config.yaml
n_layer: 14
d_model: 64
n_head: 2
n_kv_head: 2
head_dim: 32
d_mlp: 192
vocab_size: 2048
activation: "geglu"
norm: "layernorm"
norm_place: "pre"
norm_eps: 1e-05
positions: "rope"
rope_base: 10000.0
rope_fraction: 0.25
qk_norm: false
attn_scale: 0.177
bias: "all"
tie_embeddings: false
parallel_block: true
extras: ["capped logits"]
init: "normal"
init_std_qkv: 0.0608
init_std_o: 0.0115
init_std_up: 0.0608
init_std_down: 0.00663
optimizer: "adam_variant"
lr: 0.00221
beta1: 0.95
beta2: 0.98
weight_decay: 0.11
lr_head: 0.00522
grad_clip: 2.0
warmup_steps: 210
schedule: "cos"
final_lr_fraction: 0.0
batch_tokens: 8192
seq_len: 768
doc_mask: true
train_tokens: 93400000
steps: 11402
dataset: "wikipedia_en"
Each number is 500 + 25 x the weight over its row's rms, rounded and kept within 0 to 999. Layers, rows and columns count from 0. Numbers have three digits each. The size before them is the row's rms in percent of the matrix's.

# up: layer 7 MLP up, 192x64, rms 0.117, rows 175-191, columns 0-63
# down: layer 7 MLP down (transposed), 192x64, rms 0.106, rows 175-191, columns 0-63
# gate: layer 7 MLP gate, 192x64, rms 0.115, rows 176-191, columns 0-63
up175 099:517442492469498523520533524488496508498472549536486509509517490551516521498504524499461515509502493489499520503519488463527514494482573544442504508481506459491523554493496509502478488488517482
down175 105:523501478500473508508530480494456484490514524499474488526545536540523508518489499516504481533473463506500500481459483475530446515470524510479481527466522493561469532476497511528491451494526512
gate176 095:557483529504482549493488504505486477507497482521482492529514498512478465514515515531497498488511489498512517481437485486495467501522457504447524498505520456468507516502569498461493541535519480
up176 105:495526464500538471483492510497500497489515496473515463498571482508499524458528497481474513535555465501503513465505519527488489525466530541502518468499546521483493465502467490519483455472515498
down176 103:541473528499473510476471494533537472498539495483511492519553516494516510477480505526501477483556519486508511444478489448479489485488475497504525468517540493480528464482525484511477557495504498
gate177 101:512526513494513488502507464519505484485513456500480535544510485501471447486483519465506490457532535473480518575544494491491510566500488514539476498491495502506481505466480475493515500462509498
up177 085:481504497473538462534503542523501520504484509514498522480450518527539544552568498515479501479450476495485513500472469501519501518500495517478497512522502506511476525455470498495491469538470495
down177 098:543513496531439536453531484496507499513507481504487458509535506499474478469432474502542499517534514505500506499513509522487516485511509481510467519489465500506521487536518498511515514442537464
gate178 099:458513551519527498495477515507447469503491506473468493530461533504504470498524503511488458489518497508468519515515506548517483496463493494528487501543506499499515489506470484475463491570528458
up178 089:520519495499468490492534490497470544520533474534530481496511507499490507535493515511502534493477498463524489526494493517441526521495478474498533433491436451476488504475458498512500492505501532
down178 094:498495501511496503484443485506498448471487523461501538504496498473496469478512518494507477458515533497482487495488524478545485495494518557506462526522571563504506502496531501506518521497482469
gate179 093:487543435510540503483513492542466507487537480525493527441510515536493486509494469518504514493519491462495478516504451513459511506498507490513520537495461526511487504509523480535551488510470472
up179 087:497494490476532483469510478509519507507495506474525503512492468504469511516528465480524443534479468505483498525471510503473487547475557505443500477489523540509502500539464531544501508531481533
down179 088:501515471537505519479478521544458474499494478509459506494486514567497487486478465500516511482523516461502477513478471548498540482531475479536519529496440551513500509491532492482492503503511488
gate180 095:492537464476491511536536536536457526498486521507511478515501455492534554486510462516537512527486519500519479474435502485525493498510506513467494466514536468487483475505522508546487478492493512
up180 098:513510497485518505512531497510524461515516517498515509511501499466464487482486494460501518526464524509511519461499491515490464495561537507451496514451481473487447464494508533523481512521455554
down180 097:488518503538551562492497492506475464478512506512468509499488511505473477546558524488495513527472525515480509506480532484479511458483517493511480490521445526491445469514526516497484509470471508
gate181 116:525485459469489501520511481515480504461501500506493532496522500482437527505485545472526505513511488493519508526469487500534476522494470511449493497464572483504497530478501509501495546510447532
up181 111:497552507477468508500481486512457485500512498488501517502512498519540506498533514496472504480515483468516526501539436494491546507464478504490509500533480569449486511480501522521506465508520445
down181 117:526510510433510505483498515493531512512516540510452513503499481487507500513493456509518486535489442431521516482529498477540518504522500502445486509484500503544508499511506455503524515480473530
gate182 096:520476505504471507537532482498515511496459521548471521489488499509445498479469485545481473488497496503472458538512499488528501487483490483489518506495489487580541466525522522528508504546493519
up182 095:483500532535496478495507498513497496542458530518473526491487487515482494479509461506480499458529470468487483536492487547545458500492467514503521468537492517507489519451488473440508514532512534
down182 099:467536470522530494464483493487484506523549440495521523466511519463516476513541516475542496531480500482518536483509529490475477546464500503505500478526520511491468512507460485490466488474496536
gate183 084:507552477496505523494467486503429485500537477495545515487524530492521505516531510510470510499505511475467505514537512491480475520482499470536452519538495540465447526501500513510517504495508453
up183 085:475471502492519530540514524489468495480449501536501480523511481476502521497472524496509465496472511546504455509476460505495511525467511520443489495506578507501513475532499498483502538513533494
down183 083:512560474535521504524472508523465526504499473506513477483521536507512494491501469472447523517528483471493475470495492518515464467504496489546501531522482533504463530466502522550476479506463481
gate184 122:509490454486506555524537477491481470482501495475502506499525478499488455520531497490507492517541483505514454472484527460511503510531498519459489450496504525525463508525517508553532447477499516
up184 119:544462482474495497499507507477545514522530501522508504488490499489485504542497495442480470488478531491434498481493494565504448510497474512522505492490541508493510522468498522520463528475503541
down184 121:508491499478498517524548509538509482512520531528469484514489455508491492524469483493487507559472507454517536484503528473498467499511505492474492513443536508512528454479507458522469488525483540
gate185 108:538475498507516578476464442504477482452518530506499515510507496497496490506516500520525518492466521513494475477485514470506491500508520454465475509470503502499530494514528547560472479471486506
up185 114:482497489507555469489520513532484509483499457494550471500511495499509534502473521482501501493529496491498529498523502531522511486451473516528528480496469497424484538470458493452537499516514520
down185 113:510482495516537528462464479530462476476522492548550461489506481518492535508469546487511489534518491515521518509502532497483481496483511429477515502474497499467470532466504507502529501493500541
gate186 103:544470508473494479499497500502523516483515470546513492486515511447485471527511501477560482519477456535512493485512509490496442509542540487486506503495503481506489529560523494504535490524545494
up186 100:438511511496531490512439491555466518512527463513460485485510520515546535519500487528510505481502471513470478516493469496468506530493505496462500493524487542487469538530501493511526476511506462
down186 100:440556499500490489535472496501511493497509479517548494498494509509551501448496525487534503502532523474516498502497469529480549503499449531517526489512523497487478462473492465509504512494445521
gate187 103:562484492465514489472495475459526513479539531498484494490501514553458506449481502520490527523518494501519506481497491502465475524507512486448482500506548474534485479502547512536533498486493527
up187 105:458515511518463522515487480548488531514494484486517484517523518510541466502493521516524489453484485513491515486517502476517497471435498486539541523485479507442521540486471474522490511517538472
down187 106:543475547490513502505500467475536479472534534498483503518474509525468497466450525464498532514507500509523485480488500465470472496463488504530525505492503509540490491499564480541520495479492547
gate188 108:506455489508507488541498507494479472504454513496545508489498465459448464524482494461511525506485536525519475499460503470520506493519487492531477467482526468569524510494517506539489525494499521
up188 103:494556541487518507498534487483493456505476488485470521552519496501524523508511483489497515500527506457516512481495486496486478520487501477441499494489540487517462530499579483511541495495500457
down188 106:531445461524496516474486522501518527545546507530537511449488491495474487522483468486495475514522496521493491502520502459552538507486492523508493459484467505535531505497467502461482493470499527
gate189 091:456521511490496484508483525511455497487482491439459511536496501528513479539531468494492504529479501487492471535501528523525501470443502511498521495518443529472498501499476532491509521473550474
up189 084:503554481489493458541532531510496498561486534500460525498488500481499507505510482488486536504440508445497493508506487483514528495519511489520514513491476508484527542476454491551514462487475486
down189 086:515481499521478509452463459479557506460514490522505493478526489501486502462489509490533486473551509534523521502481494534456472536537485520486485496516560478519487486495532486474484518522507525
gate190 093:487473503513495488473544497508462432484510486481525437517541480488456504482479467507504483491499521505500515479508522516534515497494550543497511496473521515463464500501519499488498520519526560
up190 100:463530486558495471477522537499528470495502500496497455516505470462513478474490476464490489454512547495496519512510499530529511477523507532493515480494523542433473506476497502528514534495498527
down190 099:508495514509471515505465505521522545518475513534478524491488498485552486514517555483490545487469511517474469507481478455506496472479451445533521483514533498499510519508484486546524491491463472
gate191 094:507498444516518487495478496525519543457475499465502563465507518529501492471466501495542485476538537521476492540494483464527533490520491526515479476538479525513456516501494479487517482493502480
up191 097:466495437518516468459512488512507535487506511479508558498502504506465510490502447508500486472496558497480517519512490489559507481485498483540497500533489536506491511467442480516482510498529481
down191 090:501485567499496519540503507482490454513505487536512434533469517445496501527532505471477513509470502476511498479479515531458453497496522480497507522476496460519532497507548501499495509485497519